From a checkpoint of a small transformer trained on Wikipedia: vocabulary 1024.
Each number is 128 + 24 x the weight over its row's rms, rounded and kept within 0 to 255. Layers, rows and columns count from 0. Numbers have three digits each. The size before them is the row's rms in percent of the matrix's.

# up: layer 8 MLP up, 512x192, rms 0.293, rows 43-128, columns 96-143
# down: layer 8 MLP down (transposed), 512x192, rms 0.294, rows 43-128, columns 96-143
# gate: layer 8 MLP gate, 512x192, rms 0.302, rows 44-128, columns 96-143
up43 105:161127186141125155119103119114094180157132116169153117127128121094106123080119125108152116155152099118125114140172125129153141144138142141145120
down43 105:147071174089131159190081094136119164168087116111155137098111135127119142085102103102096128163083153150141144131107125114098143174127104124134141
gate44 090:144162119126146134134172119098141146128149160174126110087138120130127127138101121134085106137143126128107093131162147124120140178124131108195130
up44 095:092118122109140082144140155123091120122146114130105134146137148123139128099123161151109111106126150141116114144122142087119131178118079148147098
down44 097:104156135147107164137153131115149079115098104114126132143143160106153144122088133110144106091140126100117105097129088134131122127118101117121094
gate45 102:149119093136142108068178128132145156099125109128145145158129157133130149163078119179141151136137100120155090126131159103101096110134137153133101
up45 101:109102135114134123118120117099096111112136103109158113153110173125133142100136112066158113171132134145156117114157080138109100115153094177070101
down45 097:125126125123116134160137101134096151100102149172149157090115133154121095121159156162164164157129166117148150153101137133124129145126121153167130
gate46 101:117177121156116103134125108116091128086082143149143143101184080145163151106149119105122102134145082160074148098087136119164089126116131135166123
up46 099:136155142102115161124127112121160135150174111146131125139163171118202092144088134102118121120156143139093131142128069128135109116120117135124150
down46 104:162105128144100155123148163124105120117153111113106084134107145101155108127144127127121139127090142112167120115113164139112137127189135158118104
gate47 101:145132128162116123125130141106102121073120133152105113157158090109122178116144167153118129093118139131117115126100105113140114159093164121127140
up47 099:175149099082135094113152109133136103121082118129129164155146104137128133123144082142106145113126111130107088128113088159111133112156128123127135
down47 099:115138119132130102072137142124112152118100132124143072137133125089091093106112136129123103144125136155098131157109152149138118128132165101130193
gate48 093:155182110173158128138151126144134118105123156158165126148129135140102149137117096129131152122098123117124128120138123135090145149109129130116105
up48 095:130138170098105122126105181121091154127122102096133144103136152138062110095087130099176118127160108130180149113130161128149094157134102153115105
down48 094:156122132130088127159089099097072136109181163112139155130125152125085132146147085099125167094134145117115091127151148115142120149115141130135120
gate49 100:141142077130144123118141094145178110092100176156111134128128130135100144095116129107120135133122136153150112137138075178133144119148132119113119
up49 105:149107128137085194117085141149113154163146089162133100109156160134139120145104167151137135127126118136102075132108144123167137145134143110123138
down49 102:166131168134136122115146159154111086136122098131103166137093120106122136162117149129122149114104163066151116116170139063093150101145155139113121
gate50 105:148116124127127100125125141094157169120081122096074121136116098155136113152138140133148113079110146116155112136117126132121140118139155126141144
up50 106:141101152073125113127177163097177127143139101139139126123118121074126070102099139151139114139126146126134123115121133144177122141143132090151109
down50 101:095103111144128141106110148170102134119083145154163103123090170102145144131100132113097090101109162082120142139074156135121127105086128110111154
gate51 097:122163171124112119133097123139114070162097106109082137106133126144119112100156113154140122131144133103160115090115126140130124091124142116137113
up51 093:118138116188081105122161123119137144110133108115152101126144155112164124178144139141126147118116119099146089173133181144129157123126131178119142
down51 099:122135153157159173097158107106091102130139130081131109107167167087148103157106127143114170146121169134151133135166129130135098140141081136092127
gate52 099:105139120142114128116157114156167118107132112131136159093122152138099158175088126163131143137082126146134128075155097145120102130118090131121102
up52 095:160101151082096093149129116123153101145088122123087148191132124111119156129117112127146128097074132102140129137104147150176141099071121129134157
down52 099:117075104152127147127153159129133146135160148108118134155155123149131107134122128132130127146128162140063182129195106136101134120161130112151161
gate53 103:156160140143088095141145139088103147085147089091111123123146128126167114161076179116170139140124134123125095092094130167135113140105148129153138
up53 105:132149134109109078120087125138123194084107127137125146112159106114146138155131131115147114120133132121107119123148144081154089095144165117125116
down53 104:073132095176142141155151147155128095147099156131183150129113144154185098168116108118141126149112118089102137123083135112090138109093071122126112
gate54 103:141152109105122069144139144132100126170154146122122122114106120145110161164165128124146131097122119113129092070132103120133120099114134142118132
up54 096:088158142088102123117145113132144141155115093115173122132105161115128171095147134101165115139106135091134135142128127136116087113111100131119157
down54 096:163139145167106160160133134127092129113126123129133117151146063112131109128158116067148083097090182103106106095114159105101127124163161108117146
gate55 098:128169121132149096132119093132146159132105096103130102165138141132119118115104082143144114126117087142096133164151118091128145147104170123147097
up55 098:091135135145157065157160128121088131149134128139173138104114170116122109088127131155162080120095100122163122162138133091160138130105139100103108
down55 101:089145175100157105106133097120117122107116120149096101110122125085111145119123105143130157104137139172101095157086139137154139113108125102129092
gate56 099:163134112143138072137141085118128109134096165147153143133129139108158151112121092158157098117126109097147172080119144136105132146126106110102125
up56 096:126099155135174147157092115108128164111136167065101119094126122115103115127095145116137124130103092171109065137124152152116137108123135107189119
down56 101:111142148110120138117121140119153128127142144141107150115142132179100124132113128153154114106121158155157070121139157120078126138082206124117094
gate57 102:138138145147095123100111140100084141068105088104113115112114118142101118100113134150161108143113144088141204112154145197090139154122128122110116
up57 102:188142106074146095108117151086094131104116131127084156139136086172141092086096146138098069096109160145176112121120180124154167109104090082160112
down57 101:093105123117104122137114151133132113111144102148135128113162119069114174149138127081142084128087145123069112167137093111068162137159122153120154
gate58 090:079089093120112120163123163118139160116075134157140119079134123157104122124134123092116144107154117123142123146125129114112142127140116114148097
up58 097:137096132123086118127150134139110125134141174109098155167118115104158142157123105155107134139104118092149119145122179139135086109119131135146150
down58 095:109113084171134133106138125089064127137147150113131139147129086104082144127163084126125103114134145139105171162115112166087147123167152134124102
gate59 101:108109117083160090147093163148113146104151114188107140159150145135083113129107151124153132134115106151152145085121115133138176133137109145123104
up59 102:103084136180115131122141155111118168168123111160153060139113084116139109109118111131125166148083119152121141114102118101116176149162108137158148
down59 100:127156136131113125142167165125137133155130113088083158068164154068151143165101168133104128126163180108148126118146124100104142100149125145099145
gate60 099:119147092151137129130060137100152139169161157150122147139120106132124124144125142124107122156163139080133142112117130143094071130085146157109140
up60 094:109090129124202126165135125129116120100133104139092111147163149166111098111108147151119147123136126119113139146119127127147104104163102166125140
down60 101:126132159125141140143127135186132158100145135137136062109157105094101157107104169086100158173109091137114105136119111134129169116150096116131104
gate61 107:137157160136105113132159106143134105089095130114132115134139140100138125127132101102135111139157137143108109067120094094120125121170121165124133
up61 096:147147077167163117067137140094128122119079116117149132127140125160121115145132123192106119126126126159144147170131107151141127130111140085116110
down61 100:118095107149121149145111133126163142124190148101147124100135120137149102128125118143110169110109081135119158083124139133098130136140168118118175
gate62 090:148137100133119109111097162111120139122141113115096107138171120124093116130098135098142141138121082068138176136166134152097128187128106082133118
up62 096:101093097113145158134148149139108124112137170115138104161162107094130124152154146149124154098044127117128070116088115111121155118155132097124154
down62 096:179119153139115093113158141135147136114118098144130153099152168142086145097159111142174103115126173139142119135155143127125110164158087153120129
gate63 098:160143126082159157152099122112118122118111117139122139134123115149125120155082106131123180150128137120139102115132117095118153115149175166113146
up63 098:097129165120108141116181114160168156151136133097079105133139123122115121153150133104165128133182099143107104114156122138116100124112086154087158
down63 100:136083096163102137157125142144120130090159158119136111119147111129172142133168155137140132143101130157170105172082131143137102144152113140148119
gate64 111:166138119132080142124163128168137108119147151143152117099162084116145152121134137141121150081109102142139128106086123183085123118123121171105178
up64 112:123122151118148119093129106141149106148115161139103125156122142150148136125137123172174118081144127098152136124080119121108183110129121116088164
down64 099:178106133173159130124099134126138111080145119119162118110144138097123161098127111151152138134118158131139048161146103172094112142157103130147075
gate65 096:118162094111131123093144144143140144117157124113180093126162118155130138164112139118159090130121089150147126123126136153127138121115124148160120
up65 092:140107115136137121156119113095140135130084104193109114179058107169120149144128118149139126126101124144121094116121138120131103128170178118157085
down65 095:173145135147170125103116131148157130082162123113158137127172123121108167111134100108113149150140071166149144134121133108074126115113107128142137
gate66 118:144119136140089105133138109114112185146170151121129104124105136136122128103152101155131171110132105139100150103173116134118101120131133153178124
up66 106:151135177132104128150099132097147180188125082164096132146174093125174143135168132114125124139152144115100111134151164142146132098125146122089100
down66 100:136105112124138104078117145143156112116156134147116085166140134115141127149131147156129156144149118118104121066143126149157126139101132118131117
gate67 111:119128158093118099128097108133137112136142121113097067063125163123171128116120181177123138145125128122130138144110156084182130135158111093140083
up67 115:166130124119126111143117155115101136117125103113109157154139095128136117122148093095143100139161147129147140099126132134114067159145136110079133
down67 099:110166117120157149118173153138100138129082119097139111160137092125101145133101103097173115157113155104171064143121115140095132134106081128072138
gate68 112:137136109131107134120162138125127158140149093088149083136123081114097164176131096097081148166089131172099120137155139120141142141155145153102151
up68 107:107128103149146138148106126143132116109126150116124181116140126087125141112174118095142123168134105157148114124133106113090128128161132135122135
down68 108:128113120149132121106146131144125091136157116145094061132134127121119132122099157167119115119102119093094150097151132106148119151143129123129155
gate69 098:121122101160103158131132114139089103132137143132110120136170122156135151127115116175082122102100113112087131142126121113095169151131133115144132
up69 098:134147115124080128155157153116147137142125114164122117096122167075125100174131152082157146113112150087146134117117161163112146120157118097078135
down69 101:110111114122141130107132119104121182129151130152102083066125103087142118148147123081124119131152111113082129152129148236151127117097109143125105
gate70 111:102107100116088148142114099083156120114167152173118095137137125097136131111093106128125135142073114129129118168111174143150145148132143157167137
up70 109:114135125138089099110103110097127131082111112138138143163154086120133125112114112149106088142136166116138107115152147159115130174122104088086158
down70 103:152113108124155090131184073169099120133103138184164130114157122115124143097145138135114180111150145119145104138097115170143136168061119159166132
gate71 098:119116135141147113144117119114095129118132123125181151116112124103182135120089132110150111146084140141192118170122134117130095134110151110143088
up71 092:175118133142098172141122119136162151153068135132137172168128118139101136139137111170109113096151108123145123113137125112109113120128169107182120
down71 094:129099193152137104122151138135148142131139135149176134114133121132062092124120102121148097143109124140124098121078131122122130084072118139109123
gate72 097:169088141142134172100139108137129139143098183158143147099138111083138092152151118118165131095125084178134130147111106089153114136120112136152114
up72 099:128105122131145134103129187160159145108110104126155141145132086138138117124112096139130155102128121161165126112102120137106117158145119154145193
down72 103:151156151112094149110118154108121113135148120076119101151140121102140115108138117132134142144138170118125148118169098153160131123166124102036101
gate73 097:152122125145125118103125094149156146078098114147148111135103112145111156087165134174127110089109113143147125078120120094125115098106118109154144
up73 090:145123151134125135084137167129115154107134086128116135113156168147162147112127176184134120132111138104105069095091147173106133094130124156122138
down73 094:120111061134106158098126121095110114148098159111118135172138120166109119138144082100117110114110120119159143121202113129111161142137116129157098
gate74 096:174134124161162126127159144106124076101139133181071092122125135133139173169122165111099135164123101159161122125110079102102127122116136141108089
up74 099:132150128152147122099165090163085108113147116168120098125113145115101159148134163095094118102129151129123119110155115171115100178073157099093071
down74 101:167128104137144117147097080130084074110168104118148101081117131144143158141127154148169131129119176131113143150118159116137160141130110153054151
gate75 103:118160156122129098095092095131146123138111134122101150111132117114125119146122134110094126128098170143147144121112076101139135124120096060156112
up75 108:160114129132144124102154101145108087106122147163081129149110125071136122104131163100109141100097129071099086085119113082093150121148088171120114
down75 108:085107109157149176116154081122111135109141124082127128108131138159106130162120138098129110156119125149100128141108131088114153061125130125080123
gate76 102:161116127123163133095135121108160124127131130148126124111137138139111126120068138157111116093123147115117147149130169115130114174168141116087118
up76 102:178186089165110127151150102099148132099124111130114103143143156127093138109089076081121146145133125165098117100115147144147096091143107134111140
down76 104:177139093103145117154125134162107148139165135119107082161105115097140091141124149095153137131142143150144165121086097112109117159104131139095127
gate77 100:113125152128121118102146129121125118112178172104092118078133158122104135128129134098132123156168119148078118120149139159104126164166119138103138
up77 101:120129129110109142111124130158133122164126132097165160112130108165152152132132139092150159123111163094114160150092131088125139152171126123122126
down77 102:149132175120168136100132149120124149167117103102141138159162166149159182122130130124099136104139116089098146171139132158163139107136154113116139
gate78 100:096156096128118114125126132109144129120156095144128123111105092135110127132118131126106124122137133101156129136121131095088156123113105167158102
up78 089:114169151149126087109125176153144150151138092116130104129119120125110089129155135116128113092155189128130106144102153135137153110133135122121120
down78 094:125122131124202145116151114064127145097118101125128096109178125126164104195160145170133139136106143150105113143167119133131092151165157113165153
gate79 093:130127119119115102127152168122073096097140128103115126075150161155130136095174118115124147120102137126106084110120138143133122175114113123133115
up79 090:114126117157112138116135089151115137153096106081119122147096143179140172119088116129131158158101137125099155128139106138148135113138145128143157
down79 097:140101159140138117104098118130132125137126153130088090086140165127159167134141139107171125112147113101146158132138090151107141130111080087127101
gate80 104:139113105119157134132139111100146123101148124118158101130135152132116136104143094115109161130151131132163136109173122145118107138113119142179150
up80 105:168151135142108141135125130163107124150116137187120109146188126148155129148124128117078149113141151157099093142112134132191161164097143155120139
down80 103:147135135151127146124114139072139111119138154158157110159147131127126100124105119148117132125133092148153143148166094116128125150103173170154150
gate81 098:086121138112094093106134102131106181156089127109122128118152106117166120155110124127102178116080100138149138158160116087106114118134148085130112
up81 097:127101126133093096175095137106106147125124124129129120109088106135097135133117114119198105152129161089151130117110101139151119101078160127129127
down81 098:149116110116117077149115174145135149127117094095152164142137110135085151115116107122128105123179141088137069184121125105163134150137108146135084
gate82 088:129166147141119097157130128124132128141159099126136100126147116142137121142175166116150103098118120128139133077132152114100161141126113144136137
up82 094:150154064135107123131101120145116102124113074127127104122118163144145164090150099130122139089099130136125109122071123114166083111153072131091128
down82 096:158096148117180141135130142092145126107152119131085137139114147144120105148118091144104141150150180117103093176161122090173134117136119149136115
gate83 096:085115096173136091142148178109165148122156123149058102100125094100131151176140135122144145103124144134104100123154105102127123116133130139122157
up83 095:103127102126124120133105126115113124134148131074143136111071108121137152114145130129150112139090100146157095159141134119117130110140154124143135
down83 098:158125121118127131093159084094155125097133120117086126172141129053168120094116139128121108160113138110121153121138130103142113145115122128100140
gate84 109:117107141137106100072076106125097161109150162154131125126138119156140171112164160155154126105131115132099131123149179106146119122105136143149162
up84 102:123100106110157113156114159114122140141137130132103154148103156104140114080110136131130121187152165115146138151111101110127088161148150123121126
down84 102:122118138117146140165110098147162167126111121124096149141139105089122123124152144151107130088153114114163121100095085069146135159105094123115161
gate85 106:108123144095143122088181086079095112128082178130081134134117121128104124139153128133112113152157130150089110135133134102137127159115113140108078
up85 106:117145168109124113146109112168139098157115146128103118079102148124099159120097132113135135100148131126133128078143156103128150105103155139111131
down85 109:160141152117087121112154126136106171115148144172132114129127146119111133136136173090124140144086123103124111103092138154160078129115075128167106
gate86 107:141069131156123119160094150138092100114094141136158122114141149092126151111112127137113117145137135082120159173118146107129155195161100170093140
up86 098:135142131127121179159134137172102189107122126108151113098111116126127109136135123105097171126140114129135093153105132105124162138083098157128115
down86 096:141121100149172196172124111157133156130161151129119088137108141174149119133119139097157123113156148134131155145157132161110121124157111127136091
gate87 089:116111110102142143109120131129129121150108099114111140110105144174133150094150102123120085177156150115116138127118085104122113149125132135137112
up87 092:162102124117149087095123139104163130167162126125164116098139155057085136110132109123164139123168117094078128151126130117091093144100140120148109
down87 099:155135124163100100115071180140127117107149121143139147156135158085176128126123128122123142137137140140101143158100129161126130088157082119165142
gate88 095:135124147136128079111089134132158135114137184112168130135146131116124125129158077119102157100108130113109122116131167136119140133136119146110145
up88 090:116171107130132154121170111133127113130119163117116133162100119135096115161149077073089132166137122094138092099157158109159133124143179153090105
down88 098:114104136149143159165106121107130146152139129140142125156148153114163115099103073100130127123109127139150162142118111089161163135158131185133157
gate89 100:160119075150139173118125146149157113107133144117151143100143096105174145108118089142132114162112124146097150160132111128083128143154146173134126
up89 103:145106125153104134125144141122142131116085098092114124146152148146167124115147108155163130139075102147168156075111155132125141130131138126147077
down89 102:122093127069095082109124115106183146138130141177136109128159118140069150169188098142124094144139126112111157121087148163122148128123152158179135
gate90 106:151118109080129149163141162092127139082096142114132140181132127129120130135124150114181130106137114138143137108120113102109141130164129082107108
up90 098:141127122118145134132150084104105140114142132141093110123123111150182116118130149139150112152117131146094127071143128134125090126192143096150175
down90 095:141158162112155162138099116116126117136114146119151139197117115158135103136102172116126082093137117121127122134117125126119159160107118121101115
gate91 111:116123088060095119162102127112143129114133116122131161091140150109134095118115123139092180132124146175123145110109124148110109138127145128086158
up91 104:118151137158090167095150120114139151182140122149097091184130178160113178143176121147164093113116131106103114102126105137096102100118106176094137
down91 110:145144089126144112081156088125097158152150150116120146142145181113083124127138123129105087141109140117176115136186147104143115089169154150108103
gate92 101:144128137111140112150134129135137133109110139133127139164100132091130140088080128097159124176083126127154146132175119100136145162116129111098093
up92 099:102100124131154119091168121142126151134150158104166113130155112161136092116127102169152141079148137130143134117096127163122133125073128089125149
down92 098:102146165116168101111160163134108107109118142140143116126171138131120166136113154134112106174144127103132181132107095141145124123131126116115111
gate93 118:126094114126109105158152139152134144148093121134143121165132166130111170165096110150111163118115112182140124135119152130140126114171092144149105
up93 111:172126143135201154153097178118101163107153122117174153144145098135149122110105145120145106145139148114131139137124137144121167108117162153166138
down93 111:126117136111122131133078154133135154141141118150128140132161096116122134087117129116106092158148117116125116111088128117111139146131151124167140
gate94 096:124107128124136148134085151093149139096150144106129096144112157183159130133144098153111157125133072126127105087146143155152125125182133166141144
up94 096:079096121159143137108109091148089119121099129077125076109124129074162067118089160156131130059128129137154090105107129112123112124117081133085107
down94 098:104122182156152153124117143114105098158118118145172115103102133149111135093157090131152152141156122110096111161138129122137124094156088144105099
gate95 098:112129114153128089147137148077125160132178122132131140091152106121163161107131114119100165180125158118162130102147126143169099150115134145134176
up95 094:070114135130036096086166118127181177141142132142121189107100105087130151092148107140132139139131141142147132161098141101163144100147135155098133
down95 099:131098142116126120115113121125165160131146159156132158155161124115139135104106109150117159141144129159119134125149113115088178142145114148094095
gate96 114:113136112160150159093155184102092097110137124121090118122176113127166117147093113164104124120115150176151088135150134153146116123106114103124107
up96 116:127129134143124101157118154087116108125098132163148140156166128136148108127121115157103111155139130110133122147170133146105127117115131103117139
down96 113:079138114147170121041137138078113113152100124142136104148128129116144145174163100148135132117129107132092154153144144103094150105115114124114122
gate97 100:115146133145159104137130106107142145083145153159109126117102111123130163128126116119158098127097137125097154117149144135099091122139083126127143
up97 104:109140117083102164146137099145108115092159127100124146161154153124103130158142088134108093138152135129110151129115132093126105152082139134106117
down97 102:107103120130133112089144102084127150128116119179113166151119098130111126150116153133124114160144095135123124150102162123121148119097146119097147
gate98 089:149112152133086124126117139132090147137140144111093159127115118135107143172072116138135112137141101133099107127118127187131143132128129120141127
up98 092:151118108111101122084112126121169126159107173104127126162165122076063133142136180085147124106153099128127130128086119146132125122104101112147128
down98 097:145168143136134174170113117112111097111178165119118136120124149119091151085143165098115132149123165123108144136156139116152116163176124102160099
gate99 105:128123167103126114100138142074128156162101154168122118117138106155116133133140071116126144118159092158105118113144075157119118135117167154114096
up99 110:102138163146078142155133120119106196160088100098148158141149075113137130143167119117118122111134164156101141155166094148133173148116174075083158
down99 106:115141090145131122122135151135103128136113102119151110160081134174115126087122118128106107169135141142142116118103139131150150139124133120142170
gate100 105:135107126120137123133107140140178164138130123121167144160103101136100128149109110179124143117092119142108141076150136129144134164162067101159126
up100 111:135132147120138142150124130175136167125113129132126147134153125103124100130139127144150106119143144077118152143161073155139089117100155172093133
down100 097:119101126121105127138123143082153112128105088114135101113097150169133155165112188157130131111083127190099158115106120123128140117121144083086120
gate101 103:172098131141135105149138105111147121135111123142120165139146104113124155133138129119144111130148112153128064125119059143142123165123124111105105
up101 100:119151116177159097099104116137131120104112151120146149111076124177121108137109128119112130119135153158136112150137151123119103092156141157145152
down101 101:141128119098115102141113158142082126140109125130145124108106159081121117140132127147134153165144112122108117128134144143142122145148118100132122
gate102 095:124111121076105089133122146126140084130103140147116078133100121104095131103139121149157121116084138116175135162124136089128091174130122127140146
up102 100:123135132104096117157133114108118126138138143158094093091105137137106191151119124102156082142148143117177104121134106102112098126139136135122157
down102 099:155114124117123121136107127155085104132116174123106106165130123133136186144111120140144081123163129137128087143081139125134094138103136124139134
gate103 111:142134132093077144125135141147128139120096145111137107120121112113105125168119097116139122147126161111145161093147169143112075138094099102137104
up103 118:116094115125144131136177097113132131118154078105177110148154154101117084120107091121163165147159127124088114130126092104117157181160196101142173
down103 111:128152156125160109136142156132124134178134118124162118095135150107105121146114123110119138182111151107091124190131133129148126145125132130103155
gate104 115:086123112112158126160142158066093129158121120155130142097149154124159128121122085113096133143157137105127137146135091180146095082118124131198129
up104 108:107119125130114159145175131165136128149113132144113189123181164105150144130114162090149152126144110167152120140134096128139164107172121133168099
down104 107:160112145129130147087107135123130160126143131140136136187151204120144175176105106105119119146190132175114109082117140134119132098100164147119171
gate105 092:108141123102105107110123120148112125143096128138052175107149107068080172155137122121149141122127160127107115179089120101133150096081136123143147
up105 092:072103130132141149083176119109148149162120128195134159076121108126113120110151120109108106109120077168179122142130118140124130136109138143148131
down105 096:116105130116133161131114123185127117138114152143076084096100119127140128131112152147115148118115146132134113068084150145111091138124127151134135
gate106 107:095105183110125106182093163138177105114130107111163142125100139136114140120130107182153137130101168110139133139083161125096077122126131111125102
up106 101:205088128143135146090101092095109163135109118109089115145146129142107118138131148117066148137128107138126154144125130122115140110121104114136116
down106 101:153095129125134128100133137154137101144093170139117097113149119128136137113145154130130101157116103100175115166087115098128108119142095144126122
gate107 101:124178156120119151150151149135136170170142131134130135133138172123108117086142096071100149159099088129133139120148087107124086163170152056149129
up107 106:145067158097097122149162163125114156109127159135108125094160131139149090114161138138138104155109145144136132084142153118127137140106174096134143
down107 103:146140165135103125127151087144084114113108098106155124138132115138118090150161133067113145128163145142100137076086169143103181120144124147121110
gate108 107:098160123143092100157121137132100116091092167134155117103116129174153124169122136131106129118113083139130139147118159138120137122159134157096095
up108 113:158137141132120089149198123130133127120114078128129118124133142156102107105126133112145156113153114140125126139136107137113152133087068088152123
down108 103:074106139138117126123144115148129115121104167137121109144113144146066140147166130141081101136110127125134132147133104143126120139098115170128155
gate109 101:169102170132145128118084129153112090139130162146115078145156084149109130142108127161116138102144099155174101142109129119137093160103153154151122
up109 101:127096105122132158128128113135156150153141115113163113143119080128125135122137069193138131162126155141117187145141150108144176100177092131115102
down109 100:148114112128112140164166159150143157148088125165124150116125123138128134124111122180101146117152086113096126118172134151103123100122114130069106
gate110 092:120103122105100137149158121114138117145176140152123120139133134101138126129101185120113142130125128119087095174150116118133095137166141153117114
up110 091:150127129125136166140139136106126157101173136130171099114118142145138106136119122095095150154159111122125117135115071111075113145130181143154139
down110 097:111131111141111143143137179131141094180117105111136132133143147141166140094124125139148117091161100160118146130125117049163115173118119109125119
gate111 106:123112146159123106140135115153083118095105148080134124151143117156082104128127101112178105121113116166129132083135114133157129059114158140122127
up111 105:110121118095113125083146113141139167113124137131135128102091158158159074098127167185127121124108164119116113128157106085146088179107151130115146
down111 103:107118118114123162170132147102129139112119101080133112113120142130092101117124140173105131133158119132153097135105113080150077111145129105124165
gate112 104:170076133157111137125090131105133095133149095130123076157124137099159114126108120109158168149115164143109097116099117122123106131124136150124152
up112 108:096116139159136097102092117131130116165128164127148144132114133104132138116122130120136158114132125118106133083153137123159127143126164134120121
down112 105:167156159139143111157120088145140087140102139116144143098088158140143143084146104143096147096098083125094094141115170185101161151157151142110092
gate113 100:166097140121145108101128167112115167114141099119123142171106129107102146144134093125131152125111129160167156137150123160127207101127126169119122
up113 100:096135121110136107129115147092109091144106115131120126113121100128130106140115156131115150128117189125174151174146137152147135111121134142140121
down113 097:156141136107108073139147162160115119148105161170143133145139126172158137151064163145167110136123161139147135120099107113179150114132132132154125
gate114 096:167141115153107151083107074074156140094100130123108083092169105110152133133139124116120188092166121152121144171145117115100166116129094121141103
up114 096:141137135134149109121111121117082148189085144128133139089153133127103117128144141118154135150177136124114138133138174148149116126106167130068168
down114 096:107185122121106139102123140097126130130132164086117157155125124122171100101156100128136139095128124193120158108141127103137114135130133103132112
gate115 091:160172097109119145099136142135133132093126166136142099115145104117164175095134151166126115159116144108121105147132087146120091100117104143111206
up115 098:110106135189095116142111135099139127129138122121178174108122141081128107100072118132108123138090120163089118097128157116139106141161175139119110
down115 096:120114175102137142127141095103150090121107165136117058128184130110101138163099131136159117130125121151089095083151100104119132133105143089147154
gate116 101:136096139138126151114138092128105142122087108137101158102107159146120124119132124170109155132138123131178088139153096136106098123111133150104119
up116 101:112124122131084122102116155091123134118123120178108144146108117080103129131128138138143115156110105141122130115114153133163106095128167120154176
down116 102:116168103167121160104142081133131120116108149090095117105142136115110142107101127113102142142124078119187173119108131111081146107086120131201128
gate117 100:120150145104131140113144137127116175112114129151099142154120130123104140102068121112104142147126150125118120139152134092106137144099134148162157
up117 096:137187129160130161151109123161154106127106132136131141110161157147173132144070126118109128120102136150147118117132158102124118103140090150144119
down117 101:122126172145142115133142104100129077117111149117124128079135126141110117148132126141107153164157089139128160113119116149136159104179141136110140
gate118 105:109107119143137092115119130124082079124129169089124172117148159116097164094139118114112144149091096107134128140106123118099113145175132134174134
up118 101:123169140138105122112127099151124146116097129132118130044140128105158129177126141069145093107106101173133146105108128106146091122141124123141183
down118 105:117130147107136118172127128155138126126104140127142144162146148127095129134137157120155147123105144134145144097175142123120100145132128116130137
gate119 096:136107105156127117120131181128108131121129125123158116144114181122100160117122131144142136154139122104105127125129148120150158122139137124099155
up119 102:144136143123125113162070143137153127162119140126143130096164125100098161100136161080134100110092117106120097109126098163114095111140163119130193
down119 096:132143167093168092122107133115123124110133158164140092129145123123142102143113155116087168164125101098118122128162111119139134143109079114159170
gate120 095:140120132145124150124127131124110119147165131148143142114148138120109143101086132151124137138167101146148139105093137126136116164077134112149098
up120 097:157125126141157125158114073110132100102106099139135117112148139147150132146132125163175141152149155162145127140132127172108126101082111098151135
down120 103:119127098146144099127172133129200088133106111123117105147155126122117100115146181113170102155125085175102153098096129170109118130118106167127110
gate121 096:123121145139136144123073126112111115113087139173133115108175135166135115146165132087145133137138113147089102146131116119090116114105178114110138
up121 100:144162146107131141173156125094125178181094134127129087147123178123135089119128098150087111155105147100156158129131111099151108139118149153115095
down121 101:121093060129133080152146121122126150143127129189128112156094174154180134125131136105130124106089100148109112134155143109143131119145120145137114
gate122 107:111153140149121125127150103134149114090161128093094120119150077132102151088101097131120122126109148121162160104160123122133132129157120163135143
up122 114:087155148106136148132136137128112108115172101146084132152125095135095137128136138112124145135109153159135117155149093089098085119124105103163158
down122 097:128142143151125107134097147121143158143131136092131088117150125085143106142139118138139151112167078078117092154103139121138100112140167099156155
gate123 107:156112088120104097148147099117133148126163082109130097111107105136141090131166131173134139125152121141089121122076088104175151143107147166123101
up123 103:124134082141095131168184121159118150134149161130113131164147159141125110112109102115149116126144148126107149117160112157151161093085108095100125
down123 101:120148112118155138106150142120173131093122147106119104123129095134093179142161102112154097117113137122103134136126144113170108153138107138126110
gate124 094:133137115100089094113148110134141178144094171088188082154122115117131137139127152110119154138150141114134141136141110079133135102159110152162085
up124 096:099135092119110135148151165160122130115121089150112129164127114163110129150106148126112123172159150113155142091152117105168102176162115123130095
down124 096:123145081104112115110108140092142119150114113125140141125187150135123102126147098105126112159148147124168134063134155108095138130120135114127105
gate125 103:141136122122171125138122078081121103122108120115135172123137109161134116104156096140127121166127143142125157088121122105144116104071127147097141
up125 109:107145187128132130198082098109154144165129115118129111146178129135146162113070089144128123157141139115135142127135127142148129159138155134137104
down125 102:132150132128120125132108114169148134140147117081110114148147151104094141179133098150174089125159092105123148117131107145109137155079151100103122
gate126 103:136116096153102123127125158128080147105152150139119083119115111116099139119176135144154137123130115111108117121157156169086096103169106102100125
up126 103:122153136113099105161131123127102121168161132150125157098120171120157134152129136146131086132114128082141123124141116136167107131121138165116189
down126 098:150162138070154136163118129153148182133113120108116114115138142155176111127111183146161167126102112189138146124159122121132112181106117108151130
gate127 100:103116119084148115113125124095154103145123130118108088120177137103110169112101124097103120116111115173132115163114151128110142120148072166102142
up127 108:158094151092134157148131138118113123142132124121159122108159133120157156155155168124084123081132152116128142125123110110134117148141119110082105
down127 106:138141137121057110180117125153121145135145120119151079140123087140174099110091131080144128120105126148099105137136124150129101156088181102128141
gate128 096:125076113115140122174114157109100059127113160151142094120116121082094140123112164120149185135144124148145125087114117154159132137122111114140142
up128 100:149149136128087145132138107133101121176147082102115147150154129125148115115131123149149134134114102114113143126128148179096147096117118118172099
down128 101:147148135160144113137114096071105139121123156136129084133119100149109166063157126136121156145107135165183127132174100144114157130121113115100156